From a checkpoint of a small transformer trained on Wikipedia.
Size: 8 layers, 6 heads of 64 (2 for keys and values), MLP 1024 SwiGLU, vocabulary 8192.
Each number is 500 + 25 x the weight over its row's rms, rounded and kept within 0 to 999. Layers, rows and columns count from 0. Numbers have three digits each. The size before them is the row's rms in percent of the matrix's.

# down: layer 4 MLP down (transposed), 1024x256, rms 0.0924, rows 580-646, columns 0-63
# gate: layer 4 MLP gate, 1024x256, rms 0.107, rows 581-647, columns 0-63
# up: layer 4 MLP up, 1024x256, rms 0.113, rows 581-646, columns 0-63
down580 102:474496497503503505507508497474569523494539514503489470473518493480495521526472512529473471540491490480541515471538492495487486495529499501490583530507495498517507482479511461465487478549509458
gate581 102:467457485504498479494502473474495492527537520502504479469489509486490468492494448529538461499524534535466514496522526476505510525483488510513448488497498465472484513488473512482456460502480503
up581 097:490562479490466476488495509470515475536529503522444450532464486521500513510541487532469459513527476507481529523501510448529464526483521515521477493527525483507468491512432505535440496545519511
down581 101:493544514545540473500494527478511500509491506528515482523520469527502482455507486494500531486515503471523479522491461570496453515506536508512527514494462481505495563517510503505492520515517487
gate582 109:496487508516480527544469462482492484534495473499497452486460474474473509484523507544514508485485505519550505523530551484509485515473521527473545493489478462496508475500521508443484484517472517
up582 103:567541429476491485527491516535518479490513512527521497511535521502458501504502499515483440500533480470481496515486494518505534456484488512490479452470483460537524528496483531500485472474476500
down582 102:508450510500498487510495466496486499504503470532501516452467495455529472473499490513466525531488505498478490464529485462526501520548521485520496467525541479494536507480527470495463530583495527
gate583 101:486481428500530486510535459499505515519521486485483506461507513502487501518475544467507506497518508483529509490512506498468463508468516541489519497492533460518467514471463488513491479485500479
up583 098:477479516533507491520512504521539511502481509502479462505506526505524490512493515498487495504516495491510482508501561461526470519543501502507475477512507539529493492462489475499524530486522516
down583 102:520545519518497516483506471501502481501517520492477526485487490507470515486551464476528485553513530482473537491479502484485525526456520466530478501496494482489493493531495516489468517499470496
gate584 101:495519510514448485534456512495455510507492482466489510501518531534490524493485521532518485486545492485528540474488550496473515488499476487482545526522451474493532485474476465517466493447481473
up584 098:535496494484539504496504467530484526459470466509547504512498521480522507535484487481512499503519515548505494487496496463513530464541546493507443508506481469491530481463525496486504550557475479
down584 099:503529466468467489548498511478487551482477508508531476522558528472513511550516477522501504499475472474505448458483469496516496490512485537506506480518493492529493482551519534518485494502471460
gate585 104:503479485468521475500471463469509503502499495509526479490500495515519529495501494536490481474516464518507470508483556436490492497489501517490501544543475483459555520463472496462473501481496475
up585 105:505509483473471442476494450478501502501517533468502525518446537500481494493496515549517520505509508500548484501464472493464507496521528505491498516527513482473520497505503494480508462543470517
down585 100:507477510524510531496464526485555526492508497469500486527501477541483507535471464491488464519473499500515502490557570449507525463489435515491467545492491527506519477512490522481488532420497489
gate586 099:504497484458505501484490518485490515478535514497513544507507505499465506448530529455501552531508492488469471511506505532472474480488489487523526506513467504523485533498484487530532480476506464
up586 094:492502491516483480465506496493489514494498509495504504497478472479522530525465506468512439482499485510533475512485495494469509526499463537445538508480477532515506490483547523501442479481524475
down586 117:545499472495481518490455519493506493492522477512465492473515506490538514565462487485512526479515466507460557487492499490535531485512502497536510522482484536487493513511512502513498511428492496
gate587 094:516529504477514498517500504493451439490490544527492539501528511519465506456489493525546504521515482464497512470525480503522484462504526533486519494542463492507469496503510509525507547565483536
up587 083:493469479507518482479511512507508549514533489560513528531529546456511494532503500486494554529486550494520503471493565532496502514468457502500480452482545492454520486480473471502513441459488508
down587 094:471494504496512476488484521547525430495486444494454519491452513496539489483529494504514526504504505498508513489454522544499521526500538500511480491514494520477479456480518473526504483490504502
gate588 103:484481533444545491497432489488478489512471503465438477503498468503522494509523481522477518548489450496509500509472503496473472481474521455483489497510493454448515514525509540528508497505500470
up588 095:538491458490488526472539457504495446500529565468507524504469529497492489533531479504558491486515486489487500474508482528521498475508500503478490478537582479506490481515478511461476510566490482
down588 103:500459488541525447500511511446484494518495515501485487484502501537510474558484515555517496499501492457530479501520468547488507485497565536513513482522491503466507519469467504578511500473522479
gate589 096:512499498506454501512500446569536552489487478480538475491541522474499544505519469510519474511531469508465482502507516495517484482476497455518489505501507501498494506504461512502475479500494471
up589 093:482503535509479502501459516508554524504525519530492495494483500519493494499524536529485500496498513512516533501493488513556473521477469487487505463499474505511523486475511546546505521452482513
down589 097:511514526538469513490504470525549546493490491495447487542491522486512504471502500482501510468502454509515521512486527507476521480483498477496477499491503509424459516491538457454532498562459506
gate590 094:504467487509460486478501538492520533476461531512492529516483496542492532466491515516523534548544499540513492454499500488498498513499488531514503446463538483459510514454460474526497539481503500
up590 095:503520513482488507503481509488503493498462447551489499509527483480505513528471499528491477492497540508470507454535464472501501473470469474520476499482479480521458504474556498533471514526540533
down590 089:516486509534539498529494511539527512494524493506511494486541526490485490495485468496453487506495517486514513522520556539443499483526463473513467479540497474492511488504477508459479500508470473
gate591 112:473485434487514478488534516489482496496574484485514497471474485510487500488494520449565471506492507453466516486502492494500493485532552518492545492505497476496479511497488485484474470461526498
up591 113:475468546538539490487469482451515534544490508501502509550497513485460496513516511540498467505475495496528501504507476473505481508519503483453494499496538524523549475533531509504509506451526518
down591 119:490507472476476511502530477484462510502478536549484522514489502531546498477524498527552494529504480459510474479503528555465509475488486549474480489460512510516467488482489546536472486523452531
gate592 103:508524453477504477534509495513505498453442520466502519491454456526517515520501485526474520498517456458518518443508560438530539465518536448501487469485508519465480491525540544492513469499543504
up592 105:492463487459529543506500460511507535511527474522491481471478506543468486519458460504502529453501514511458510498464461520534507556524499500470478498528493517503502517536494488529537495526441490
down592 107:464509493461538502503484448520486509484485511495478509512503478493535491487468508508507461490463503483524458482506481490518493465498495486482475461449445484476491509493528476531520546487485437
gate593 103:464519483506499430515502515512442515528496498501459463543480454521467534512460488487536542482493451447512496467510536487517519542494466479522482507519487469534494487510485488499531514541489523
up593 103:497565526508522507530519481494518529500445472519562491457558506529505509462556534513494501514481473489475495527526486499519499550489486526505437517478511476487514500487453470507506482461476457
down593 099:503508510490514526495484531512497491541506525507484486531481523472503500504463437504480496492480498554484510456516505497520442494559519523524539488502488488480469460506513475489496444552515508
gate594 102:516523514486485491494504478484526514485472523458469471470504448472516524534472502503509558506485495519484484490489483522458459499442494528514499505474516560481476478533496492486461485493479478
up594 103:493540541496493500519494496498549504477521504490519474510539502505499495513495503505518497501525469533542503431469456538504479513544486521492529480506440541521529496498508488531514532447481474
down594 102:495506505489503528432477468452504460458469516487508548494484498469538549521511535470480486534492486502517496496510516493499499481524568495520521464572517480502513471547490505431517493539501538
gate595 107:493520473486485506527548488534531466482517461491467530503462479472494530480508492455504492499517488508513478498543516504546537510527462499482494491526481554475527515515532499521490469430515501
up595 105:512505528517533477481520494515504483498515474505464496483489472480474504514544518495500489501489501475566479472509495524511527493477485518549520494472473472518524515510499525475470527499501495
down595 102:481492531512453484508555498545470506506489513450464499507455512485492497523487481522513470500511511518457505461530516434513549499493507532489476529527548496485484501505508466510454455473513476
gate596 099:499491470487468529469539467505517488451494446466456554479515500537529474541535528535503485531517503470507483509520475471516506501506508519515458483512465520490517550524524488531465510495524505
up596 101:459497494534499507474506519468489445532490490527524514501508463483468500472494516534494454502532556500488511515525518497521546443503471504497517513541513560477522484499523498519506554539488495
down596 101:547544528513532505500500491516497545488513478461481516493491544497488519544474512486548535491486500478492499515538488501439524499505538454498501515520550484495496521505508499477539492495523535
gate597 104:498516455501486526518467520432488511514537532474478489488513501499479511501517517546482456507458501519497459521526499512481454527502488509457509479507526521516521463493496507530510508483469488
up597 103:522516438485490468508507478503485486515508507507575495546513508487502529511514511509504520509506459517506510486505458486497517501512447467485496490489543505514515497487508526484493535552490504
down597 094:490469514481498522481486501511453503467506507495455527501454467552485510464502473514515479446499458537508473506503528504528507469485506502507505485516515555528503535458526481515503511484534492
gate598 099:517502516478473465484488473544494493482503515517457477475478447539494512474539485537511492534466529487453511477485511470494540506521528492529491479509503495480490485450480523539510450542515511
up598 099:494481530451481555475498486485499518505462511505505535507510521455490521546478480495446487503488491518487499491460504462471500509492497482485539523509547518512478499523502517478492531475548522
down598 099:532491477518528527528565519495505479513511511488514466534520531523501427471496502519516490495493503496493535500543501504519478488537507496493479511477468469527481471449461502511466518522487508
gate599 105:521502492514464445492481486516481477508456529459528534466504506529494501511485481521476477517519479456459518465493452496491479472486514530513498536489510498488547509504486483482506489453525506
up599 099:509464504526508523477516505486515509508504548524497554475492480517495492515543509500551514523488452499441562504544471481512505468518481500522488469463494529513517525477461477470482530438492508
down599 096:510517485472487447433497495526515518500469521485496466489505490478487511504477506475532474510499486489536501466536467516506487497509521474542504474533463520520483498466520526507485527520500455
gate600 111:512512511460546500510503426475492512492456508507500498536489554453502444504506475510523478510495483502554449490510558526491514509512497479466476458540506474491474549501505517476510493465502529
up600 112:512491541487506509525477534511480496447494503474481514470512497530439509529495515488491472546534520551510542516441514513485497461514519482518458487475458471512499512508438460527522532499518527
down600 102:491535494483505501526489504474520493524482518492545511537476547493517501489528485476518517471478492496483499498477506538488500511476526505535542500505496474468497509530501478507498456512483534
gate601 111:510485491492451513486514508536490437504499482492496489451513530489481475514484547495506513495508537506521510483486476512542497498501495503469486497506500469493440563506479465466504543513559476
up601 117:542516515514507515550508517494479521513544513485437498517451505473509435527513498495525477501528494502507477485493495550476502453447448514482496488507521501476505515508508524482457493497538477
down601 115:496475517487513509513475512438482477534531513482493513481467491452514523537523459493509533516508512540511534487542439534502480523486500512457522521526518473491509527492465465481513507522515504
gate602 079:482473489520489527491475490502511493467532495542511487487483506467498524512521491501458517530527519514463518472499473462518512490496466504442485526497521507506503483511474467568502483456520515
up602 086:480493522475496448551520488508468512489483507462496538511475542462504497513508448500486487502522496506489485513527558529465490512523492512488486473492495513487514450522482543484489521534488483
down602 077:496494457509485547504440524513539511491522490546540478476512490509483527499522487492458497481485540467484501506506489492539479497495458498462499521502491471540515535509491483509522479443546493
gate603 103:486499465477477510476531482494469477513521512487500477520512512471504500515514475501538461518509506498538472475522510484504510491512510498528455504515467466515561485502506482534506441515509457
up603 110:522473480531491518500503472506483460453498559509468506532499517496511468521479478522476524490475523529453504520529496466514526507513532487524515491459494462514498492479517518498495545528522464
down603 104:521521504450502503477505498460524489505522475500484483469497447537446526508478487471499498495491473474557454469537535470532529529492512468500476485505497514521516526504481483471526512567494495
gate604 098:540525486505532518526474511441513527474468520524517475473522480496478455503473498507478472482483471473510475522469495515482538510526538497535506541465464495504490541509439491490503485510489506
up604 099:533487504482533503507550517513467512508486482490522507508522495520514489495463473491475521459486529531535479555475489497548487529498466470515467510543532517482561500476503536513517474554526520
down604 101:502509444497461457486447503515488461470522440472496494502493501482520516482479515483510496546506498503509484469488547483498509455495482555481513503475527477519509502534503495553504572526504487
gate605 097:465560542527503479523494551482430500539463505504509450519510504475500470477472507478491522529506517465459498516476483487450456452497492482518484463511519484450521531505562507509489512469446536
up605 103:534503525514524500526493544516537511497526475511459462512497515478506504484487471482507497532509537481511510513476471448503490530498493529513467519523499462486506535466526475479514468472514517
down605 097:499488476473525494503473454484484485495495532455558523490531501505508547540507545489481550488523507533494510508527490523525526441529498466495512519520456577465458470449494485537499513489495517
gate606 092:488478526524524527527496476435510435504519520535512538502509478532490488489528535500457519532463471468513456517484548470481479511457471488484496522497498493499482512492462493499499489490517485
up606 098:495502521492478521465531523446489511529486523473479442508501525525510500532458498491456505432487448490516537500512539507541481509544474453473476516453516494577501500536480517518483493503479532
down606 098:536538470505466485507507520469529478515520469533497468547505465533514504477515524523494490526495510484504503497494487526536476503498551490480503528480481525490497502455520478539556507457529455
gate607 128:518551500516476480553527529482485490501468511472504502471523528507473535431487528508501492518518496520529503477516496499520502484488540536540530455521507487486495517519512545497537506555473551
up607 123:516498547537471552500475480515527539545517485496477516513520515503512465489515472502474482501512552515487521455473535477487501541507483521472464494497465459522562495473485460511476478473487484
down607 101:494479524483510497503525510520543508510483479525499493481497469507514467534483477504521514513529499474541527513525500473483487484525521518463543492500494510484496472450519543521484498294508449
gate608 103:506467464521514542476519517490473468494494497500482463472519530489446520511510473511454451511549501515490460492493486505513526495529543474514462546504439489532481502525521496451522511551481486
up608 112:508489496476490493481495466550508477471445480528510536507460457506533480508468515484539521485488498531472504538490514453486413517476489520507567482481516489514505501521470512536469492508519510
down608 110:488520526471502497500511489519479498488491497480502498510505485486551536508498488524537515466516500477487540452485511530467472508498491535482526502465516517480510494499506459462480517388467537
gate609 105:525508461500549477509487504516524525491522484505502508549477533540504489511562540495477490514474524497475514496485471502481542471492510481491481525533489520510492526491539497493480477495532522
up609 107:543496511487448513489496507504510476460481496498518495559477482478498484464465490504446491493481521491498488516493517475470484505497454548453507494528421528543494543471471481510478464517475492
down609 103:457469488533477474498471491525505464522459494475486492519521497490471490482507504521532478534496489492500510492525469511512453489479498502519516535452505512520498469505552459526552500563540529
gate610 094:492502536488489495547504505509508511535483493500485479497493466507509488506491504479499547491510515451480509514509523498456486496474499477503488498502545480496553532509509584489505499555538508
up610 098:505521482456517474492476481488436504439524474497455446488517484504518517517533469537481501489499515479535522452482539532451498518516490478467490552515560498491463537516499518512521468487475509
down610 098:483474497506513498512471500480546490545463499509511518515504517480443512470470545482522544462499460543458501472487466516520507517482503489486529477501465511518475506447514510516515532546484524
gate611 095:473456490470477504542491481464521523483516484515472462500513489506498493493444502537476498548548527538506482509532495505512468500511517494522498485505513540511481519514514496537509506499464465
up611 097:497495499498509481502536523509533506486492503516485500518455516477526534513531482493474478453532520493520451504522559492522525506537547434497521513509521460526520499554481508478465513488526470
down611 098:522515528493477493539466476477469495532547465499493498463532531563481503482523473492549512514511506501501503537486471500466495464477494529519514487464484506469521503444467501562500520529480479
gate612 100:452472460545537529510478482538536478515473503542517523528494457496486506500507528482465480485523524528501541494507508501548499483504469504438466484505487551512543495487486528511498476493508483
up612 102:509471478489471480507522517492480456506543516591496506523483444487509528503509522482467476530486502455528484483547523496477502483513466536491490526500509466472492466530465507485502458475535546
down612 103:480486519524509534476491507508495517468499476514451490534502528453516483513512482496479509510487551455502467475477547539493530479470515483486488528506514487460524469505500498473493543519471511
gate613 097:476564524478517487533492518486512453480483473502492493511503542510498533496492488524524511526532491478495481503500470512506518478497519539473465420470478504492479490491517503544533534537499510
up613 100:524514485487501465459518485481486562436478488514511482502478513497500506524517491517488471500483500539521505486436513485552525492504478456510498518512530503493477517495506459468513520537507476
down613 097:469480520529527529503470500506469490583506477541512485467530464489527470533515509503554476530515472488496502497558504538470479527511490545516508470518459491478485498467524491518507509536530521
gate614 097:501504515505458476529463526489540497466561524485515486503488510528500526462482488520512509506517523504484541533471510531486506457528496506497447504505516526477467479459527499522485516514497500
up614 092:500514492534546532547544502470473515515538490528508499470512468511459508490482532547520442489497473498502504507475502458557494481493496508457515515490505458551550484477474515507454517472492487
down614 096:505497526546497496527469539488524477479489507484463423485463516527530484516466495530513525494469503509501450524546490515487474445533518513462475475502530511521485491491511491477500512499461453
gate615 091:518479477453487466444488493483479498503460479483527494488519488489545524459519493528500482523476493518492480497456542521470508497529536501504457485454531483512495520451504524483470472485501497
up615 089:474480493525505493478516495448484489484457504449479472511473512506498514523519487474545532494539490503507518545499536507505538532508514546506504501472554525527507518517499501493495532391495484
down615 095:490502510487516555513524521488525498518540496563496502512478499448486505475502540478471518517491516483475539495519505511472505506494511536496464501520494501477493501485497465520524495599514517
gate616 105:461515487487478488491505446496478514519535486515508461528460522512514500483485524499479493430500533551489495476517491532515516482487492533522510464501512488516485456446491522443508507524520521
up616 099:492478516515480492537483506510465509528499503499483483509508466532549532516517478457436477505507509481504531544506519532483466494444474526479471468537463491522479546544466492510482490491466500
down616 100:549420513547549521513510455491480485499533507463516489496505506522491523527465500513445482470508496522493478497518514500483520483511505530512515542527490516499495466479530488518517544511473475
gate617 104:523532485467468511534487462535465483518494469499521496528501532511470507508462552492503530499502519505479462539462472479504495475513528541529519525493518491461480458534502530510502509513513546
up617 093:463492500524518503479488561546493480533526546476508515507507458518517478490528495458526486504522475488469485458488497512490485515489488451478550517491492495529524511490475502490485453463468535
down617 107:531536485509468520538473495502514495492497504522488508497533535463510488509496477490537456502533506508551494488459468478527509522502483485506457477479519470546466496535454493493507525358524534
gate618 101:484543500493511511515463484513472499465511476528506470480498499472446527532482513510458436502528517492470521479487512531471522481521473523480515487538456488476493477503503498468497544525490502
up618 105:473476505500481478481510552478494531532511488492496502488502540504497495456465505477529480509499502491487503501474491454494504467475513482474491534521483472492508469528458476510503494521510470
down618 105:532516463486503534439507526508535494488478478533535505502537493495505522532537514509481508479486519501521480516496521480505560497495531508479529469510494497503479538496458506466467503517479518
gate619 101:538521479514519539487481474509461474508515479510472466494482500485467511561551500501463484514496487486496496512492537503521499481526528520517535517471508493439467476493513543441531466532508531
up619 094:549458479522522507544484460446528530475482541470494493516505508476521564495476476502512506501481477494488505464502505493521541518479520497494503480461543510479522513486460447493494481495506511
down619 097:534481484511509523522473533481452471512478473493493563521472482478454494546588518506473498513480464507477493502484526489532474462513466508494534486469508532494483519489477524488529516488463541
gate620 102:528485508476486445484518519484470531518558534500528485501510505503521537461484531471500502518523517552519480506510502525486479458531491517513479516524530507485477477472462457457472494490501527
up620 102:537508503496508444506520516535488588472513497503500470490468496494525509510532469483518497496492505474483483508505554476495458434469461468512518534466488515472521528461526483482478511582514528
down620 105:519542541499506523521486496497505509468514483477512504482506538515505466483492501510496497474474511502499524479512497522517510488468513526504488508530507519468500522509538500501537472469544498
gate621 100:528493517484485524469482450529477460497520522492469531517479569541498528523524496486468491464494516498523508501519498465509465509505574531493474480506486506506492488506492544468536519500474486
up621 101:539528514530540510529482497502510480485521496530469490522478501523517497500461500467527525504508540549492532505477514534560536489461477470506520508515528521496509542511485475476522475496497507
down621 105:474512498515501493508502503510532531494461493485547482473474478524469489483457508551537484495511514458508489496509526491519518476512495503511509540529546476480493521456478492425461502490490479
gate622 100:535451478490501533511555540501476477500495482510539545505505509500460520502479478489471483495464524495529478525536471540427555492507492479517488485518538499461495519524476512501516492449503500
up622 096:485514514458453479544511482523498506524498521518506518497505504490530488534538499514477548518479506489500502456519464512492536522447515510456455468519482505481503505509507474507514492444502491
down622 105:479449463508514526526540518495525473484477526517519537514462502509465492497490472487492486479452480514521501517531474460487519454518485478505535519562479502494491488503502551491495527447497465
gate623 101:500508503537520485484520444495469500512528498513500532510483515472466512478495493476466525522480524486552521509483545513512547446493476506459484508509475521529475472486494515490485524513481495
up623 101:447477484526485495496486442521464498463502541534491552538476517510501503470508484529495496511487472545512503520506484478485529509501495491489505521491447501494481529481479478470488463490494510
down623 103:508496494490491512556532536491540475486504512503576466467527480480526495473512474485499513494513532489466473486519495500513495531517509466571483459512493487535543508527512523543493492514477497
gate624 105:489481477480465523495474518516500518522493497505491496494514486525515472498463522503508516507516505498469499488521502494502525473485478495500504469480508527502520522493487500511451480497445460
up624 105:453459517494462502509504486501519453538517502486500517533524536503508480505505498546529474502500493495507488495484485542454484541521511518469498525499480541492471539466492477514530488528512511
down624 105:560517512509485532537539457508478502521471517513450536524445513491496476498511445505540530491485501497520531466539489507499498505487479491547537511492500526527505460511504501451471520487496531
gate625 102:500501528545485448483526489509516484522532518496463503516506461501485469456522464484515547528476485420578481517471550485484524504503461474473536546541516499490487540505492457494472496468491525
up625 105:520498519525491487484509551477554526568483490438503522493534505467523477486463523480498456542494495503503507518449531532522507492519541506500527499513479485489507493512452482502504489489426467
down625 108:517436483518522459515515495472470514525499476465506500502483510563467517531468475541481512466548543507495518507506452502532544518511512543520518513506524489512498484509484504498501485430487523
gate626 092:454466469482542527488534560519546490452512508522478489512507480490446515503511487494509477514517491500478484554467474467444488529513507476501452530468525488488488510506507507523505545408493546
up626 094:489520515498529464484499507491452503493528509518541478506462465533504460504532518476517450516522497506492503519454513521521466484445514463484492483482521479532474519438456460445516502519481484
down626 093:488497488518461494490506478472514527476527496499499492510497485488485540448498559499519502509473493488489493525510524499527517474489527474484513566531477526510519484537474534523489491504478521
gate627 105:475530500494489500494510491482480497522511479488450491507489485522516505501460476493551498447534481508506431512480548495496465526512473506536497451510455509476481509542506517487500503504514513
up627 093:527490492527467496507463493486517553507497514515489527529514438555499502492465493543483491492484527426494520458481521498495506532494482498453496515464508505460556508508527503465480474499479504
down627 104:482481491474488476502538523477529440505515516509516494454509528495494519476526511490487492501490517509507526488525532502447543472483515470445475544516483540518497508476548464526488506513480500
gate628 097:523500488531475464522472543524487546532517503465494507504521511534462520429502528549497478520448464485480490493484498474459490512513509511496511462519510508480478517483500489493510523491489493
up628 096:461493497521502485503512489481517483503527561475504517494525500499516486516481495468521502500479481466531476482504497561568505474515552470522493515502485532493470516537487513475445539496520485
down628 097:479478487490501478506435495491509448487499512537468525524511491515499536493517486462489495499498545481520517486499475515468477511473471516508499483479531520529497453482509463487495489594493517
gate629 101:518515475470478519491540513499549499475516526513509472455493525504496460455481454501505483499511495522499484498474504503515491488505483547495525458494466505518502457483523500539524542473464485
up629 099:512532535517515467512492474520504453453478507472528462519511487514522512498542496480477485458499498522496510504512478540543510515506491491496506529468529530500507473523464465496492480518507513
down629 100:503511512495476515494510470532482530516523542523495551491498537486517484467515475505539522521474496500507506531505523490533483508495492494473494440497477508539491529472553532535468562450507537
gate630 105:513469538486494461510485483492520488544500501491499502497456492540579518533547461538513532454545490508482535539485524449501486486491481513464491466517500510508472510484466520464518478529514559
up630 099:484498502487511506487499533509511474514465520463436486543488489505482508527508524486496511496488466533445536527476481546485512499455526472526432457489530499496542507511493515488554475534525462
down630 099:500503476497477509479517490518455442450518450483524500478487502487453495495478532496480483502452467545480486464509540487489499542476533496514527486475489504509502517531493509479499495450499439
gate631 103:482544498551473495542480488509468529452519461536485476496555511497456455488501520502470490500481482524482511550516543483460510552499483501464495514477496539471475525526531481476465451473539532
up631 102:473488482514468478506466504500522485495482512528563470487485475516494489516504486528544489503502492475503502552511527519497512515455473537469527524524523448517506532517550502469469497474492551
down631 103:536489486483490487481496494516524490480542497573489494464534460490537498536462536477486515537485486512544497474490472535561542483499482480506482473505463559511544522498510518526492520496547469
gate632 099:497507510465521515453530496516451500478496521529459485482500480463480476497527503498486461469492504488526456481447531444473502524497562544496513504476485486466522540484488487478506556460484492
up632 100:482510504517487536501468516485490509558472490531505522466497506473539512486552543502485476512527479539477498519484492538536503504421527492499459508504552474509501499464479503532528507511515479
down632 102:487480502491486532480452515465485532481490513560508520533515492515510491454509491494528496503516490505515480509487505498473502493480545466478449525527504514474463527525545531465510524511492530
gate633 104:451470488453529505482548509503451499461468517503482494516511514517532498491510522465480486516443533532466501514491495563514527514464531504522520539497465480505526482519501499485499502487506488
up633 097:517476520448526541458506496508469546489508517535503503420501535475466493508481457533554526466522509454501433549507513501447488477516474509519501500481483511474525467518482514502538493476442517
down633 093:560496510551499527562518473483555501506499495495500506472487476454542482468514493493496540498525477501504512462498487512518464482501450486488477473505516496485455496468501538517488495517476471
gate634 100:462440516444486476498496501503529484491500498510457466487469501491486507479477503495461491492478533528513510539477518495532515510466508469464465494549527469494523498534483468490513514518525482
up634 113:472496519485461454529493494515471455530503490474479501495494466519525491440501493480510522499507506476495489507513486491482501479519514514459469509486481472472515491483532492532502500466450542
down634 105:473473501520501492500494479523517517460518511455496522509473505451457551523478485488516483470519502478463500540486482454509494461453508514525456514494493556495530498520440505499505491458517470
gate635 073:521531487529487551490493538515479551455533472504456500553502544508506511516512479570487466475520533517498507488453484465497498517508472516453526518509483488537487482496501470522502488517493493
up635 091:491503478494486486513521495511515449482521479506538423500464502482457513504515475471492471507537475525489468525546495458514500485484498517509485548512525477492489509482534497524503512544479513
down635 075:514528468457532440523499447523496499533453504462477510521524471491516501490479484481510505515441525497523527515466518533492515475527538495546497462471496537496455499529534497450497517490518490
gate636 091:468498511537559511508511510551483514554497533510489502509501519508526531493510509478501527519473520456466519515497472465484486528491545544509476473529449486511507513500502491518493474483515524
up636 103:492542498498521510489477527504512502471455491498466542464523501493503502466485520521492531445507489475484465439488487510482504474533492529512545464493485500502514507473493490515524503456493478
down636 091:511518506436499451493513511496494522542526478510570453490506512479529466526509554440525487486499530486518479491487508514510536515478457452484507479498505477474493489520503497471477531482471501
gate637 099:475485513444514464540502497498497509456511480524454492506508502505467484507512463487540472511495496485498461490527508546524452520506478529493501494517492547510485532497497483524494529515479495
up637 101:491524481504539461496484497471488478477487490512519525502490503536513512475496487502485523468494493534488491541508504501465501480494458506495479523524496480485498503437487461484482439460516488
down637 105:507473479458494468493555486487510502511505486458492451527492503494499491526519478474519474517504487475446471498494466535537492524486478517473512534550445494500525528546480485556508523487501479
gate638 097:532506502524486520523521531536541488478464498529470524497457500461471479521545528457509494461506501492504496490506544506508483505510487489498510494504546520510502462529511511499481516478544442
up638 098:479481491479469490441539505487537497527465496488506470540517539501540546514525565494525488508517512487534518489544480498473513486528498499493484500538526455495465535484514510517489489516501542
down638 100:554537548496471523433495525523513547537501529498498520495455456466500481508500463516497513465488512533512507484502506502516503503481482485459467494520472533445496485474473492488483468552522475
gate639 107:502526517482458498483527522514487519546486498505454461492502535456498481508501451511480433500475500547542503538496493496521500475524536521501479459540521498520484478510554471514468484495458496
up639 104:525520557513532475485522502503537450514513487494487479469515499547478500505467503532484457531509544492479528535521511520493501520474512490506528506492489475500530475488489496458469457510501511
down639 099:554454506526477505520529511502486511543482505504506477508512553468468500493496449513493501506489510487518533508494494503526492520503522489467535551517526511520517475504478442506494536457485494
gate640 104:540503433500470475494446545534482481504471511494494540471500500499478548494537509462467499475499495487506510541491470505493468504482496489555550520475473512478477512513468489502491476505489552
up640 096:521471461536521490463473504533485508496481516550470480486529500510498487526504510490520554463521499495480511504480502477506542514543474518487501509485486490493501535503483486523487512485530517
down640 095:451479485458481496428508469483492510466502443508501504466515485507515521485519523539505493513481497499530524495482519497460506500529487515492514479544525525535490486496532465501507498539477498
gate641 094:454478451525464495514492524474542514523497517526473501529494468516535538534502518501518486487456538486515507502506498521510480518482464463494481454483499480478525533482512476490520528492514477
up641 100:477477499518508502517483526519481530468522482536513525460500503447471491474546539491464497470481463517507486528477505463530510489492485488504532495515492520508472494531519508495489494530490474
down641 103:448487458477507539504509470550502506487507523516523488538507511519516506465468563499507495512523452496527521446447460477448509528534509521483492501506511540475513459487461465539472501453545554
gate642 093:504514530518475540492498481498519495510473480529527548485527518488523471496504509493547510489486491517547440510506524535474549486557461517540546511507495520526527512505548535496441465458509439
up642 092:522501488504514530513509514469492432462528499479504492498482494491548482477514496527486509498482492468496505515510503555502471511530474566481526486488531541531506546495517494506498476465514491
down642 097:456491505509512483489556515508476512495470479482521487542528494530477517544510492527498502511485478514501446476500448455536500497434540460501461511501496485512504510510481509497477490516504514
gate643 102:524520488464530427465525530523477499554472508537493481516483488496467540513489490465520541552502453463502528533512502489490550488509479469535477488527452447477491489493467514492503452493506472
up643 100:472533477481541494478481501509496516509487516514467481504499523504479478510498490481555485490509472493543481511487522519518446510446478489507468515540504456457508507538465510485500496532517505
down643 104:490544524499512477444503526546515471502493508504492532477505512511480500493469496503464508484493522507487483481556518484530482507476511502484503498480472470520481510520532570513489500431452527
gate644 103:455542490510501477477527476490509511469481493511464493509552459577490487431517522505480481474521511463518496592520493449525475484488473527498487486510525530490500471463507491487525482480492499
up644 105:489569543477492514494529530499483498502519531464511490516482483475505481520513493505446510515446520545503513498504482483518526471539487477501509510514470533533506454515498493495522568538499504
down644 103:488536461507512524485459500450515505525509497491501508467499530499500499482495521500484479515514492482475534471494511473500456497494541504521500557489506471508562532518440479433421515495483527
gate645 105:527482476494518513524520495487535514535513471471577472476480542490512470486485530469511509486525479488499513506502512483460509498479470527527477486495510514488490482515475498459488459516489527
up645 104:481504488524500478491540488477509467530510535501497539497471538518520516501531504500491522508507495485457527509543497443541519497524496498520474492512441499533499517501537485515497503501459505
down645 104:525443511524517478510564504520518474503455468473503528522508548532482497549474500521493526507492510521504448454474492519475492541482520466459486522491470492527490456482508507535465479546472507
gate646 099:484491465526521483468504518474493530531501493510507523491484465500492507512499469491506528454499480451515490511538477522524508503467491501499448503523480473533509500533523471476535491529524470
up646 100:507488495493478511511484491522548485520498496473519441516457524528506542513498473509502497508502533498551508485493495499493494501486520522464458538514497542495477507501525455521480540452472519
down646 100:461492445467476487429537488492466500458528508534509514488487441486518483480531490476501439513487476477457516509511500549511545522516470487505440463478463461517504499540506492519486516520517485
gate647 105:509518503481453491494537461530465486497500508541483526507454522456453508503464513535509492479477465492464483514536490535485517482477493511499522466534495503544527501515506541475472522484553496